Weights of a small GPT-style language model, trained from scratch on English Wikipedia: MLP 1280 squared ReLU.
Each number is 50 + 10 x the weight over its row's rms, rounded and kept within 0 to 99. Layers, rows and columns count from 0. The size before them is the row's rms in percent of the matrix's.

# v: layer 7 attention value, 320x320, rms 0.0695, rows 285-319, columns 240-279
# o: layer 7 attention output (transposed), 320x320, rms 0.0677, rows 285-319, columns 240-279
# up: layer 7 MLP up, 1280x320, rms 0.0805, rows 0-46, columns 240-279
# down: layer 7 MLP down (transposed), 1280x320, rms 0.0741, rows 0-45, columns 240-279
v285 109:42 82 57 60 49 60 39 59 51 49 28 44 50 69 41 56 39 54 55 69 43 45 41 43 54 57 62 68 45 50 33 49 58 14 49 42 44 53 57 72
o285 108:69 49 57 61 36 38 50 45 35 50 71 52 48 49 62 49 53 29 49 46 38 55 45 50 35 47 51 57 41 47 44 50 26 55 58 42 68 39 41 49
v286 089:46 57 59 64 38 47 52 66 46 47 42 32 46 20 67 52 40 37 41 27 85 68 47 42 42 42 49 47 51 44 54 50 41 76 53 61 64 38 44 40
o286 087:61 50 36 52 55 56 55 57 48 64 59 67 54 43 51 50 64 72 51 54 61 58 45 46 39 53 60 52 51 60 55 59 48 44 48 28 31 67 44 29
v287 106:33 62 46 40 27 52 71 59 56 54 25 51 63 38 54 45 50 45 45 51 49 41 62 76 50 46 26 53 40 49 65 38 48 37 46 40 58 51 58 40
o287 106:54 40 52 44 45 48 46 45 45 49 74 44 40 62 51 57 65 42 36 50 43 55 59 59 36 62 44 58 66 65 53 57 27 52 63 48 46 50 56 65
v288 116:47 67 47 43 55 51 47 60 54 57 45 50 53 44 43 51 55 55 56 57 53 56 53 36 56 49 58 56 59 55 41 48 54 43 45 56 51 56 32 66
o288 115:49 62 45 53 36 39 38 51 44 50 40 45 38 50 55 39 51 38 66 54 44 49 55 30 47 53 65 45 24 37 56 48 66 41 44 51 44 34 83 52
v289 105:30 55 52 39 41 58 36 49 51 43 61 47 20 32 60 61 64 54 45 43 59 49 51 57 46 64 63 58 53 46 39 45 48 59 54 51 56 44 45 64
o289 103:50 51 55 52 52 66 53 52 51 47 51 41 43 44 43 49 46 54 46 40 57 68 53 42 49 39 58 53 30 46 45 52 66 51 58 60 44 56 51 53
v290 081:55 63 50 43 49 45 51 56 51 50 54 48 55 25 54 39 35 28 51 56 62 54 52 45 58 35 34 41 41 55 48 53 63 32 57 57 51 62 44 22
o290 080:62 57 50 48 46 45 54 51 63 68 44 62 46 43 52 47 50 60 54 54 56 52 48 35 36 44 45 55 54 50 51 47 39 38 48 32 46 42 37 42
v291 102:22 69 52 47 62 54 52 47 51 53 64 44 40 63 53 58 50 46 39 41 29 42 50 40 63 48 42 37 54 67 57 54 33 51 60 59 45 58 40 55
o291 102:47 45 47 48 45 52 44 41 46 54 18 43 56 56 52 50 43 33 60 42 52 52 43 45 62 55 59 52 50 63 43 37 72 51 32 57 60 40 79 58
v292 094:45 60 53 58 43 51 36 82 50 55 53 41 46 23 54 55 57 40 46 44 39 52 59 64 49 47 56 49 57 60 53 52 54 72 47 60 57 47 28 59
o292 091:53 60 52 41 46 60 56 52 59 40 48 70 58 53 48 52 57 57 43 67 44 58 52 48 65 54 40 63 42 58 52 45 33 50 59 31 36 60 64 41
v293 108:57 43 48 56 44 42 27 37 62 56 50 61 19 47 42 47 61 46 53 39 54 53 33 55 60 57 56 54 57 51 43 51 50 43 56 60 55 65 34 60
o293 108:29 53 46 48 32 58 63 40 53 37 57 45 47 53 37 61 53 49 55 45 53 50 66 46 60 56 46 43 46 64 61 40 63 49 43 47 51 48 65 64
v294 093:41 47 58 44 50 55 48 56 54 48 58 44 32 62 48 46 31 54 53 50 58 42 51 47 65 31 43 58 53 46 55 55 40 76 67 62 38 52 44 50
o294 090:58 45 51 38 38 48 32 38 55 40 42 57 47 54 48 44 52 41 47 69 53 50 54 32 39 47 52 65 53 40 60 33 74 41 47 29 53 46 37 54
v295 105:45 38 49 62 58 61 62 42 44 53 64 54 31 51 48 50 53 59 30 32 49 42 56 57 65 36 56 38 49 37 62 40 45 64 35 47 48 53 53 50
o295 104:45 47 45 47 65 56 47 53 61 56 30 57 44 67 36 50 43 40 43 56 48 54 56 49 42 56 45 34 54 45 48 37 59 53 47 52 43 53 53 53
v296 091:30 50 50 33 60 53 47 39 46 55 59 43 55 47 50 51 35 51 64 58 46 43 56 59 60 45 51 52 57 39 58 42 56 60 71 42 44 56 64 52
o296 092:51 56 51 58 48 49 40 50 51 50 25 42 64 39 48 56 42 33 66 44 49 51 44 37 43 51 55 51 36 50 43 40 45 48 49 53 53 41 68 66
v297 109:62 52 54 46 42 51 46 38 54 58 57 50 40 46 59 58 58 41 26 44 45 36 53 43 54 47 50 42 52 55 41 49 26 83 58 70 45 47 28 45
o297 108:28 53 46 43 49 59 53 48 44 40 44 36 45 64 71 45 58 58 39 68 59 47 58 51 65 50 56 33 64 62 50 44 72 52 50 44 45 49 53 49
v298 100:57 33 50 50 55 57 50 59 50 53 56 49 75 30 53 38 60 45 44 55 71 54 57 56 44 63 60 43 50 76 50 52 61 56 49 68 51 58 34 39
o298 098:48 54 44 47 64 66 67 45 45 49 51 31 58 61 56 45 62 56 62 54 57 43 38 44 37 42 45 63 34 55 63 52 32 42 49 57 52 48 83 54
v299 101:29 43 52 60 58 51 51 48 57 51 37 46 56 51 41 55 67 42 56 47 38 52 63 49 48 66 66 41 66 53 49 40 52 67 58 42 52 54 55 40
o299 100:42 50 56 58 53 64 58 49 43 51 65 42 67 30 44 58 56 54 51 55 63 34 45 44 48 46 74 60 35 63 61 49 50 57 33 52 53 51 38 48
v300 091:38 63 52 43 66 55 52 67 58 46 31 39 42 48 61 49 60 52 41 66 59 49 55 61 59 50 41 44 54 56 57 39 56 57 53 43 58 47 54 43
o300 089:64 45 50 49 35 38 36 62 45 56 55 77 43 27 57 39 37 59 30 51 46 57 43 42 34 43 42 52 43 53 49 51 33 53 55 51 41 46 31 56
v301 098:49 62 50 54 54 51 54 28 55 45 38 49 70 58 51 56 42 54 65 52 29 47 51 57 41 63 44 49 42 51 33 46 54 25 57 42 54 44 64 42
o301 096:55 54 50 75 46 56 39 39 49 44 46 38 56 34 44 41 54 62 40 33 59 34 55 51 45 48 60 50 51 46 54 66 34 47 47 53 54 48 28 49
v302 089:41 46 47 62 35 53 31 55 50 54 52 44 31 49 54 57 62 37 32 51 39 52 44 66 50 42 61 45 50 46 66 58 48 60 45 68 62 46 27 50
o302 089:63 60 42 51 56 49 59 51 41 50 35 64 31 58 58 45 53 55 43 53 47 57 51 55 63 55 52 49 56 61 50 37 73 52 48 50 40 51 45 40
v303 101:54 24 51 50 48 45 68 79 61 41 39 43 75 56 58 59 60 57 47 57 48 54 65 38 54 63 60 52 48 48 45 61 38 50 60 30 32 38 58 45
o303 098:58 43 54 42 58 40 51 47 40 62 66 33 56 51 57 57 57 38 40 67 64 38 50 59 44 47 47 52 54 59 58 53 66 52 56 39 56 59 49 30
v304 103:50 12 48 52 44 39 67 69 60 44 44 54 59 60 48 47 64 55 51 35 53 40 61 56 60 52 50 52 52 62 69 54 39 65 54 52 52 49 37 41
o304 100:44 39 51 41 61 39 47 56 46 46 57 39 43 54 47 55 64 45 37 57 54 36 50 39 51 50 52 52 56 59 66 50 63 37 41 47 52 64 60 53
v305 087:20 71 40 30 76 68 62 61 49 56 44 50 59 53 48 52 37 42 60 64 62 56 31 51 51 45 45 47 44 39 55 48 53 50 45 38 49 42 54 34
o305 085:60 52 46 41 57 54 36 51 64 45 46 70 44 53 66 58 64 64 45 47 47 34 42 43 32 53 50 62 49 40 36 33 67 45 50 46 38 52 55 42
v306 113:63 58 51 45 34 53 45 35 41 62 53 39 64 45 41 47 55 48 54 56 21 44 56 59 44 55 46 41 65 56 54 53 63 51 56 53 37 55 54 60
o306 111:44 56 51 49 56 69 72 44 49 41 39 76 67 58 67 57 30 29 47 58 49 53 43 62 56 49 45 47 50 56 49 55 28 60 46 54 55 58 46 34
v307 097:24 61 53 48 58 57 42 73 55 49 39 51 48 40 53 56 49 55 33 63 68 60 42 53 57 71 49 72 50 65 58 53 45 44 47 43 58 56 33 44
o307 097:59 44 63 49 50 36 59 49 47 51 72 36 44 65 51 42 72 28 50 50 43 55 49 46 43 49 43 66 41 73 55 37 55 44 55 45 51 29 73 50
v308 091:58 47 52 43 30 62 56 17 47 56 51 61 56 32 58 42 53 57 58 56 46 49 71 68 46 70 47 51 51 50 61 47 62 64 34 65 56 42 64 51
o308 090:39 61 59 46 61 57 58 50 55 45 40 27 49 54 47 42 50 43 65 44 43 54 56 55 56 58 54 46 42 48 54 68 36 57 51 77 52 49 61 60
v309 099:69 37 47 65 44 60 43 46 51 51 54 45 45 34 53 62 43 40 38 40 55 40 34 45 61 41 51 47 61 61 47 53 54 59 46 59 54 45 39 54
o309 098:61 53 56 47 54 41 38 51 53 45 40 56 43 56 42 41 53 69 52 40 57 51 45 37 39 54 44 48 36 49 47 46 65 44 55 51 42 49 54 51
v310 096:65 66 44 56 53 63 45 38 47 61 43 55 28 34 57 51 47 63 55 46 61 53 39 56 43 55 57 57 44 59 61 50 53 54 41 43 59 45 57 67
o310 094:32 54 52 46 59 46 57 56 61 29 44 43 53 49 43 54 44 48 59 44 33 65 45 44 52 42 47 42 42 47 53 57 50 65 63 67 49 44 62 68
v311 102:45 38 42 31 51 56 45 36 48 46 55 50 35 46 46 64 33 39 52 43 45 51 25 45 57 48 22 50 53 37 45 52 37 42 54 46 46 48 48 45
o311 099:42 52 32 55 45 48 42 47 61 48 35 58 59 61 41 66 45 64 70 45 45 42 45 55 44 41 42 43 55 63 41 46 56 56 58 53 57 51 66 66
v312 088:41 38 44 48 45 46 58 46 67 42 32 55 47 51 64 51 61 59 55 61 54 54 60 51 42 65 61 51 48 50 55 54 48 55 45 31 50 49 49 41
o312 084:43 57 46 43 57 46 53 51 52 58 67 38 46 48 30 46 64 48 41 52 61 56 54 44 48 40 54 53 54 63 62 58 63 59 50 63 49 58 55 61
v313 108:39 58 46 76 38 60 36 49 55 58 39 54 27 64 57 56 50 57 60 67 59 58 65 47 65 58 51 67 40 66 62 52 50 69 42 65 57 54 48 65
o313 107:47 51 53 42 58 43 46 53 48 65 73 21 47 61 46 50 51 33 66 57 38 65 55 62 31 46 55 58 60 61 41 44 47 63 54 44 53 49 47 52
v314 105:47 67 51 44 45 52 39 41 55 43 61 44 38 41 52 54 44 61 59 56 45 48 70 55 49 51 50 46 50 60 45 44 63 68 48 48 53 53 46 60
o314 105:22 53 48 50 63 63 36 63 47 53 27 60 61 41 56 36 38 35 53 50 50 54 49 51 39 31 55 43 53 39 37 52 56 46 48 63 39 55 33 41
v315 105:36 59 47 69 55 64 47 26 38 55 53 62 40 50 55 52 31 50 36 54 46 61 53 54 61 47 41 41 51 64 60 48 60 68 29 68 56 52 61 66
o315 103:34 61 41 63 54 56 51 66 45 58 36 59 60 56 37 42 34 40 63 64 26 61 55 59 54 40 41 39 61 43 44 58 18 72 53 57 52 52 61 50
v316 092:42 68 50 55 56 68 63 59 49 54 42 49 35 42 57 67 42 65 59 54 40 53 47 55 48 59 57 68 54 55 36 49 33 59 48 56 44 41 46 52
o316 089:57 33 72 46 53 39 37 45 58 33 63 37 46 47 53 42 53 34 25 51 38 46 49 47 46 54 60 62 42 48 56 58 79 69 55 40 52 30 47 67
v317 109:26 61 56 46 34 58 46 64 50 50 54 37 62 57 50 55 44 43 61 46 35 40 64 61 45 55 44 42 42 61 42 57 45 28 62 48 48 53 57 68
o317 108:69 55 43 57 46 53 59 46 42 58 33 57 58 54 60 57 44 42 44 48 59 63 49 40 84 56 54 49 49 61 27 50 11 50 54 48 48 52 45 40
v318 104:38 56 46 36 60 71 43 76 55 47 39 51 41 44 52 48 43 57 62 61 58 48 50 64 47 59 41 55 57 48 70 50 52 54 44 40 58 61 45 28
o318 101:25 51 61 39 53 54 37 60 52 54 47 64 51 62 65 52 43 24 48 53 27 64 59 38 67 40 48 64 66 67 46 57 50 51 48 64 52 54 70 45
v319 098:48 60 52 40 56 53 38 62 59 53 43 40 34 18 45 56 65 60 40 40 71 48 41 74 56 50 59 55 50 43 67 56 54 48 61 61 74 50 26 49
o319 097:45 59 46 44 42 45 54 57 47 53 54 72 30 53 44 54 57 57 40 45 42 52 66 35 42 50 54 49 52 59 61 48 62 39 60 43 32 60 49 39
up0 108:43 57 64 44 66 63 45 49 47 57 50 47 41 69 34 51 66 56 47 46 43 53 69 53 37 47 51 42 51 65 60 47 52 46 45 53 51 51 57 44
down0 106:55 53 64 42 42 47 48 58 58 34 46 33 61 37 36 42 44 41 62 63 61 50 65 50 50 39 62 58 63 52 49 57 58 68 49 42 42 71 52 65
up1 101:44 63 53 60 62 40 60 45 40 60 56 62 48 57 45 49 32 60 54 66 32 73 62 39 48 45 50 48 52 64 57 70 54 42 51 40 57 38 64 32
down1 100:42 56 54 45 35 53 49 53 56 56 54 41 50 55 53 49 58 37 42 44 43 67 32 49 59 58 53 54 48 46 60 35 39 66 38 53 45 47 46 50
up2 098:57 63 47 39 61 45 47 32 41 40 56 52 40 33 46 56 33 57 53 48 55 57 51 49 43 49 45 45 48 38 48 41 54 36 72 56 58 47 56 37
down2 098:43 49 29 34 54 60 45 53 30 38 50 48 55 44 35 42 49 59 32 58 51 62 58 44 45 49 70 43 44 46 48 74 67 45 45 64 48 62 46 54
up3 096:40 49 54 46 56 50 44 32 55 60 42 68 56 31 35 48 38 61 54 42 58 41 35 63 47 78 53 42 31 36 47 43 50 60 61 63 47 59 65 54
down3 101:34 48 42 58 51 51 47 62 57 60 62 36 35 69 41 38 56 38 55 45 36 53 59 47 44 38 53 45 51 56 50 38 41 46 14 48 49 44 46 33
up4 102:48 49 60 56 32 50 37 51 34 35 35 58 32 53 59 56 60 48 50 62 42 30 47 38 40 60 48 41 56 50 53 28 46 60 64 40 47 51 42 56
down4 103:45 44 37 58 67 42 55 25 56 60 47 48 61 38 71 60 47 53 48 31 40 41 58 37 41 49 57 42 47 55 65 41 34 32 53 61 56 38 48 61
up5 103:59 44 59 42 56 38 35 44 48 70 47 63 33 35 50 57 59 47 42 74 54 50 57 35 61 52 30 56 32 49 41 54 42 64 56 45 38 60 45 54
down5 105:58 53 49 57 50 35 49 38 60 43 41 28 27 47 60 43 56 56 39 52 43 39 43 59 51 48 47 45 40 65 57 41 34 47 42 55 53 56 38 50
up6 104:40 59 42 58 73 55 56 53 51 61 43 68 35 38 35 39 21 49 64 58 51 71 51 76 47 44 63 31 54 43 58 57 43 49 63 60 51 47 49 47
down6 102:44 55 41 46 39 53 54 50 44 46 56 21 50 45 51 40 58 35 54 42 50 62 50 46 54 68 34 51 52 30 48 47 44 54 48 45 76 48 43 38
up7 091:43 41 45 62 68 31 53 57 38 55 50 48 48 30 46 65 48 47 57 65 43 54 42 49 49 40 58 50 48 52 35 51 48 44 37 41 44 57 44 38
down7 093:42 50 50 51 58 49 56 41 36 50 60 41 41 51 48 42 63 41 49 73 49 72 38 44 33 42 55 60 50 54 54 45 44 57 46 60 32 49 42 44
up8 102:72 30 59 60 44 38 69 33 54 60 46 52 37 44 44 28 40 57 64 54 58 52 63 49 46 44 41 52 41 43 38 39 24 62 57 51 24 57 48 21
down8 100:39 69 58 58 56 63 44 38 49 43 57 35 52 45 66 41 36 47 40 39 46 49 60 47 48 63 60 40 48 72 61 48 50 45 59 44 59 45 43 78
up9 087:57 63 49 36 54 53 44 54 42 51 48 50 60 61 49 37 53 53 49 51 61 59 41 57 38 68 59 56 48 45 46 36 45 47 42 29 45 62 37 46
down9 089:49 58 49 60 42 44 37 52 52 52 50 47 51 60 38 55 36 43 59 35 41 50 46 52 58 45 68 62 73 42 51 42 40 72 23 58 53 45 35 67
up10 106:40 55 58 61 36 46 37 48 36 68 68 54 72 59 41 48 45 72 57 47 53 37 44 43 50 69 63 35 43 49 45 52 49 33 61 62 52 38 51 43
down10 105:67 69 40 54 47 48 65 37 49 35 54 58 40 71 56 46 50 54 42 50 42 57 48 49 58 47 35 47 56 58 60 38 49 54 38 43 41 52 52 57
up11 111:47 58 49 51 40 48 52 54 50 47 54 48 41 62 64 28 50 57 62 47 55 42 49 46 31 54 50 27 40 38 58 39 51 33 61 55 39 30 53 37
down11 108:62 48 61 52 44 52 54 65 60 38 49 35 34 60 41 31 36 47 44 56 57 53 58 51 51 57 51 62 48 64 58 62 53 37 39 56 56 41 40 40
up12 102:47 51 66 52 68 65 50 44 47 51 45 62 51 50 28 48 45 58 77 66 41 37 29 37 49 54 61 43 48 46 63 56 51 52 28 62 49 55 56 46
down12 105:51 48 50 54 44 51 39 62 43 50 35 47 34 64 60 30 52 53 56 46 53 55 57 48 50 51 55 51 55 45 53 43 42 57 49 31 35 36 48 42
up13 091:52 48 50 35 36 53 50 58 31 79 53 54 35 57 51 42 57 74 33 50 59 44 41 48 51 37 65 47 49 45 37 52 24 45 49 45 51 30 45 53
down13 087:53 37 55 47 46 52 61 50 53 43 47 38 53 52 47 48 40 49 39 37 50 64 29 51 55 47 56 50 61 78 57 40 49 38 68 47 53 49 29 67
up14 100:37 39 62 56 52 42 40 58 54 48 46 54 45 51 46 43 63 46 45 42 47 48 34 57 59 53 47 61 31 42 44 53 58 50 59 29 61 53 39 38
down14 098:72 26 47 55 65 53 51 23 39 51 46 51 60 60 42 55 29 58 73 70 46 37 49 42 38 50 54 54 66 43 42 33 59 53 56 72 59 56 66 67
up15 106:47 38 61 46 47 39 54 40 53 59 46 56 52 50 49 36 58 57 48 36 59 56 53 51 53 46 43 44 53 38 49 53 52 44 46 47 49 34 53 53
down15 101:46 40 62 61 32 64 50 50 66 55 47 44 50 30 41 54 51 46 73 55 43 46 48 57 56 49 35 47 56 47 57 38 57 50 51 62 51 82 51 75
up16 095:71 58 51 51 37 53 41 52 50 56 66 34 60 54 37 53 60 69 53 46 46 67 79 60 51 53 45 55 54 48 31 33 24 54 43 47 35 41 47 46
down16 096:43 38 50 48 51 64 52 45 44 50 49 27 36 19 45 60 49 55 61 66 50 59 48 50 60 47 58 56 44 47 73 58 68 39 42 65 58 53 47 34
up17 089:53 60 63 62 44 51 50 64 40 43 48 39 42 57 46 37 52 46 37 53 56 34 48 47 64 46 34 56 61 44 51 43 40 56 43 50 55 56 45 51
down17 094:54 48 33 45 59 47 56 43 48 52 43 50 55 58 60 45 57 53 64 47 46 71 54 42 42 67 56 52 59 53 45 31 61 52 46 47 32 53 36 50
up18 106:51 56 56 49 39 43 74 46 31 50 67 64 59 29 52 46 43 52 36 38 57 32 55 45 43 58 67 61 52 52 59 37 41 50 53 45 42 70 54 49
down18 106:64 66 47 47 44 27 50 61 50 45 57 56 32 54 52 58 54 37 43 42 57 43 61 74 54 47 53 55 64 43 43 53 47 51 33 47 51 42 56 69
up19 097:57 44 54 43 40 38 61 47 43 54 48 45 59 39 40 40 41 49 49 51 48 45 60 53 55 47 63 56 55 50 38 38 51 43 48 59 59 48 71 51
down19 100:58 66 62 37 53 45 48 53 55 62 39 36 40 41 63 64 39 48 47 49 54 54 55 65 45 55 45 76 49 47 43 48 43 55 43 41 49 61 35 60
up20 097:50 58 58 56 47 52 47 39 40 27 39 45 62 45 46 40 53 46 66 56 46 48 57 63 60 29 42 42 47 57 40 55 54 51 53 57 53 51 55 58
down20 098:41 52 51 66 32 48 48 68 50 42 73 62 52 58 47 54 57 38 32 40 50 47 32 66 45 39 37 52 64 54 25 31 48 46 54 67 54 65 47 54
up21 096:64 47 47 62 48 44 53 41 55 65 62 55 44 47 44 65 45 53 53 52 28 44 58 56 60 39 70 31 64 66 59 36 55 52 37 60 58 34 56 54
down21 100:42 53 40 58 38 58 66 44 62 51 51 36 61 53 57 47 54 53 48 64 53 61 50 60 56 62 52 31 48 29 55 77 53 45 56 43 51 70 49 54
up22 110:50 44 53 47 66 44 59 65 41 56 62 37 41 61 29 59 49 43 60 59 60 54 50 42 41 46 48 50 59 36 61 53 58 47 61 49 54 40 52 57
down22 110:45 54 64 45 61 51 68 54 33 52 50 49 58 57 65 46 55 51 56 27 57 41 54 62 56 54 66 35 61 48 49 54 50 64 33 55 48 41 24 49
up23 100:35 50 63 49 55 49 54 50 46 50 32 64 61 62 57 33 45 50 42 48 53 52 44 33 51 51 59 54 43 68 44 64 35 63 40 40 62 32 50 50
down23 099:34 49 42 41 48 60 53 56 48 54 45 52 43 49 53 56 47 54 76 60 45 40 68 55 43 63 60 52 49 49 48 56 53 47 52 73 40 62 52 39
up24 094:46 59 51 61 42 55 47 51 53 59 50 36 41 66 32 40 38 59 52 52 29 50 64 42 49 49 44 30 26 47 48 31 54 41 66 56 56 56 60 62
down24 093:43 52 46 56 43 32 57 47 52 43 58 51 67 44 47 60 52 30 33 49 55 62 32 48 61 47 40 71 65 57 58 74 42 66 45 22 58 64 58 60
up25 113:51 37 58 48 64 69 53 43 41 53 56 43 56 31 58 51 57 64 65 51 49 32 35 52 48 61 36 43 44 60 49 60 37 58 43 54 43 50 44 70
down25 112:62 47 45 43 44 48 40 57 52 51 37 54 60 45 53 46 54 40 55 49 48 53 37 61 46 41 65 51 42 44 49 39 62 38 38 54 35 56 58 57
up26 097:53 45 64 63 37 37 56 54 47 53 48 57 78 55 50 49 55 41 38 51 39 39 49 64 43 55 60 59 55 33 56 47 40 45 54 21 52 47 65 56
down26 098:47 57 40 43 30 55 43 64 59 53 56 60 35 35 46 50 57 37 45 36 57 58 55 48 61 47 48 60 52 60 53 38 45 72 39 54 55 53 44 48
up27 093:33 35 63 45 47 53 56 37 54 49 33 41 47 47 63 47 46 64 56 47 69 41 47 49 32 60 62 56 42 42 30 26 39 59 48 44 42 42 73 62
down27 093:39 49 46 56 68 59 36 51 27 53 63 54 39 48 28 64 59 51 37 39 48 66 55 54 41 39 49 53 37 47 51 48 48 45 45 47 54 36 52 67
up28 105:49 52 52 43 50 52 56 49 46 41 45 68 52 21 31 45 45 54 59 65 32 37 53 59 52 60 67 63 42 50 51 51 40 43 46 55 67 44 41 47
down28 101:42 57 50 45 31 45 50 46 82 59 55 52 70 46 54 50 55 47 29 48 33 80 63 41 52 57 52 68 44 54 49 31 29 43 45 56 49 74 38 61
up29 097:52 41 48 56 39 56 45 40 44 57 51 53 52 58 49 51 55 64 41 34 52 39 33 51 71 46 52 47 46 38 46 40 39 40 58 39 35 43 75 43
down29 099:49 57 37 41 60 48 45 43 64 44 41 49 63 48 61 64 46 51 39 46 60 58 47 52 46 31 38 66 37 40 42 55 63 42 54 60 63 52 46 45
up30 110:51 35 47 64 63 52 50 48 31 52 52 74 60 24 43 35 49 74 46 56 52 35 36 44 36 51 50 32 34 48 50 45 28 56 52 61 53 55 58 55
down30 099:63 59 49 40 47 36 56 46 41 54 48 59 39 59 56 58 48 53 57 49 62 74 45 57 45 66 54 51 49 58 58 53 42 54 52 58 55 41 53 57
up31 095:58 34 62 43 47 57 64 49 57 62 39 35 34 41 62 45 50 55 48 48 50 35 60 53 30 60 54 30 56 48 39 46 60 67 56 37 41 35 51 39
down31 094:46 57 58 49 37 40 36 31 41 53 49 55 40 52 44 51 55 39 50 56 59 73 46 38 67 66 57 70 56 53 49 39 38 58 47 57 55 57 47 51
up32 083:35 42 47 35 48 62 53 32 54 47 42 53 49 38 58 30 37 53 73 69 51 57 47 58 43 50 58 44 55 31 46 43 49 42 52 49 37 50 65 43
down32 086:60 51 39 44 46 59 52 43 40 40 56 50 60 35 37 50 50 51 45 58 58 44 36 59 60 53 43 44 67 41 55 68 40 49 60 59 41 56 36 56
up33 095:58 48 69 38 57 49 57 44 40 60 38 55 46 41 59 53 52 53 59 59 26 31 54 41 51 51 53 35 30 85 63 51 41 35 45 66 71 43 54 39
down33 099:56 59 59 56 40 50 65 39 54 47 66 49 61 58 55 55 54 31 45 54 65 41 49 51 51 65 71 41 44 57 56 45 33 50 56 63 44 63 51 47
up34 098:56 46 60 40 56 65 42 56 43 61 42 50 52 42 68 64 40 67 58 49 56 46 59 59 35 40 53 52 45 47 49 55 60 54 64 46 52 27 60 70
down34 097:47 44 51 54 32 40 61 68 56 57 38 65 55 45 51 45 66 56 44 48 71 52 57 61 40 49 28 53 41 50 46 29 47 31 59 56 51 28 54 51
up35 092:55 62 49 58 43 56 63 48 41 37 47 51 57 47 51 38 12 48 60 46 57 44 46 55 48 51 67 31 64 55 55 45 41 39 58 40 51 46 64 33
down35 091:33 42 55 46 54 57 57 40 58 52 55 57 53 47 34 49 40 60 49 46 58 65 41 56 44 54 25 63 42 41 63 42 46 50 47 46 45 34 47 55
up36 112:31 41 58 47 52 50 38 56 45 43 37 63 53 56 50 48 56 52 73 68 38 55 56 64 40 43 49 47 53 44 56 49 70 52 64 50 55 47 52 60
down36 112:58 72 42 44 42 55 59 59 59 42 60 50 38 36 30 53 52 54 41 54 49 54 55 65 50 39 37 52 49 36 54 45 69 50 32 35 54 50 30 66
up37 088:46 51 57 42 56 63 58 48 43 49 19 54 61 60 38 28 46 74 62 54 50 43 58 63 44 63 53 52 29 53 52 36 43 53 36 38 46 48 70 42
down37 096:62 50 40 47 55 42 35 59 54 49 53 43 42 48 56 50 35 41 49 53 59 55 53 42 65 52 53 47 54 43 61 46 36 40 61 56 45 44 14 37
up38 101:36 64 53 48 58 58 38 38 36 56 51 42 43 61 37 59 54 70 54 42 68 61 52 44 18 48 49 65 47 66 62 38 43 49 39 55 60 57 62 32
down38 103:39 48 53 45 48 43 28 31 58 40 44 62 65 68 51 48 42 42 43 46 58 44 51 60 50 53 69 48 53 53 52 69 46 62 62 27 51 53 37 67
up39 099:47 59 57 34 47 39 47 60 50 65 64 53 52 68 64 35 54 59 47 59 38 53 60 49 50 46 52 60 58 52 39 64 42 41 56 41 47 32 74 39
down39 098:46 38 51 54 41 56 46 41 62 34 40 39 50 43 39 51 52 52 58 80 27 46 42 39 56 50 47 46 46 60 41 63 46 56 51 50 47 58 50 55
up40 089:52 42 56 61 44 62 54 44 53 45 32 37 56 68 54 50 56 66 59 65 58 66 57 40 43 51 52 58 36 52 43 62 46 55 37 49 42 48 54 67
down40 091:48 44 49 64 61 64 60 48 48 61 36 46 61 61 38 52 48 62 57 54 43 42 47 50 45 55 56 52 38 50 50 38 45 46 33 64 36 53 58 45
up41 097:37 56 55 59 57 37 47 53 44 50 48 49 71 65 39 69 62 39 67 37 54 41 76 72 35 53 51 38 34 63 55 63 41 55 68 56 39 41 42 66
down41 102:60 39 40 44 67 47 44 61 38 55 60 73 43 49 59 54 62 45 64 63 69 40 50 28 56 67 69 47 55 43 55 44 27 58 33 57 56 54 65 57
up42 110:52 45 66 25 49 52 63 35 31 57 46 69 36 48 46 53 52 58 44 54 53 42 53 50 19 58 60 49 64 45 64 50 42 55 57 51 34 40 54 46
down42 106:37 34 46 52 42 60 51 55 59 48 48 44 41 46 43 45 37 43 33 37 53 51 57 42 39 47 49 52 47 39 48 47 60 65 45 40 65 53 44 57
up43 090:54 42 61 47 55 55 57 40 51 72 37 73 47 51 54 37 47 67 48 66 37 47 45 36 48 44 64 46 45 51 39 52 46 49 53 47 47 51 65 50
down43 094:45 49 50 70 54 33 44 58 61 29 46 43 36 49 55 50 63 50 59 49 41 48 33 50 71 68 37 55 48 52 51 48 40 48 53 34 65 57 50 55
up44 094:41 71 66 42 39 63 47 57 41 38 50 59 43 51 64 40 50 45 52 58 45 48 43 63 58 52 74 52 70 49 45 58 57 40 56 60 43 51 33 58
down44 095:52 49 56 36 57 61 34 44 58 31 51 68 38 44 30 60 62 67 59 61 73 57 45 60 37 36 40 58 50 36 61 61 55 38 54 59 56 50 31 56
up45 092:65 55 61 43 39 56 55 37 50 49 41 59 44 62 63 43 34 53 45 43 43 57 65 23 32 56 50 45 52 53 38 51 55 46 58 42 53 53 65 49
down45 093:47 52 38 58 42 48 55 42 52 49 34 38 49 45 26 52 48 54 49 67 53 40 46 41 39 64 58 48 48 46 40 50 40 56 48 55 33 58 57 62
up46 097:73 56 42 42 53 54 41 43 31 63 57 52 43 50 49 71 56 57 45 42 61 52 46 36 55 51 48 48 48 41 69 50 44 46 45 49 46 53 46 57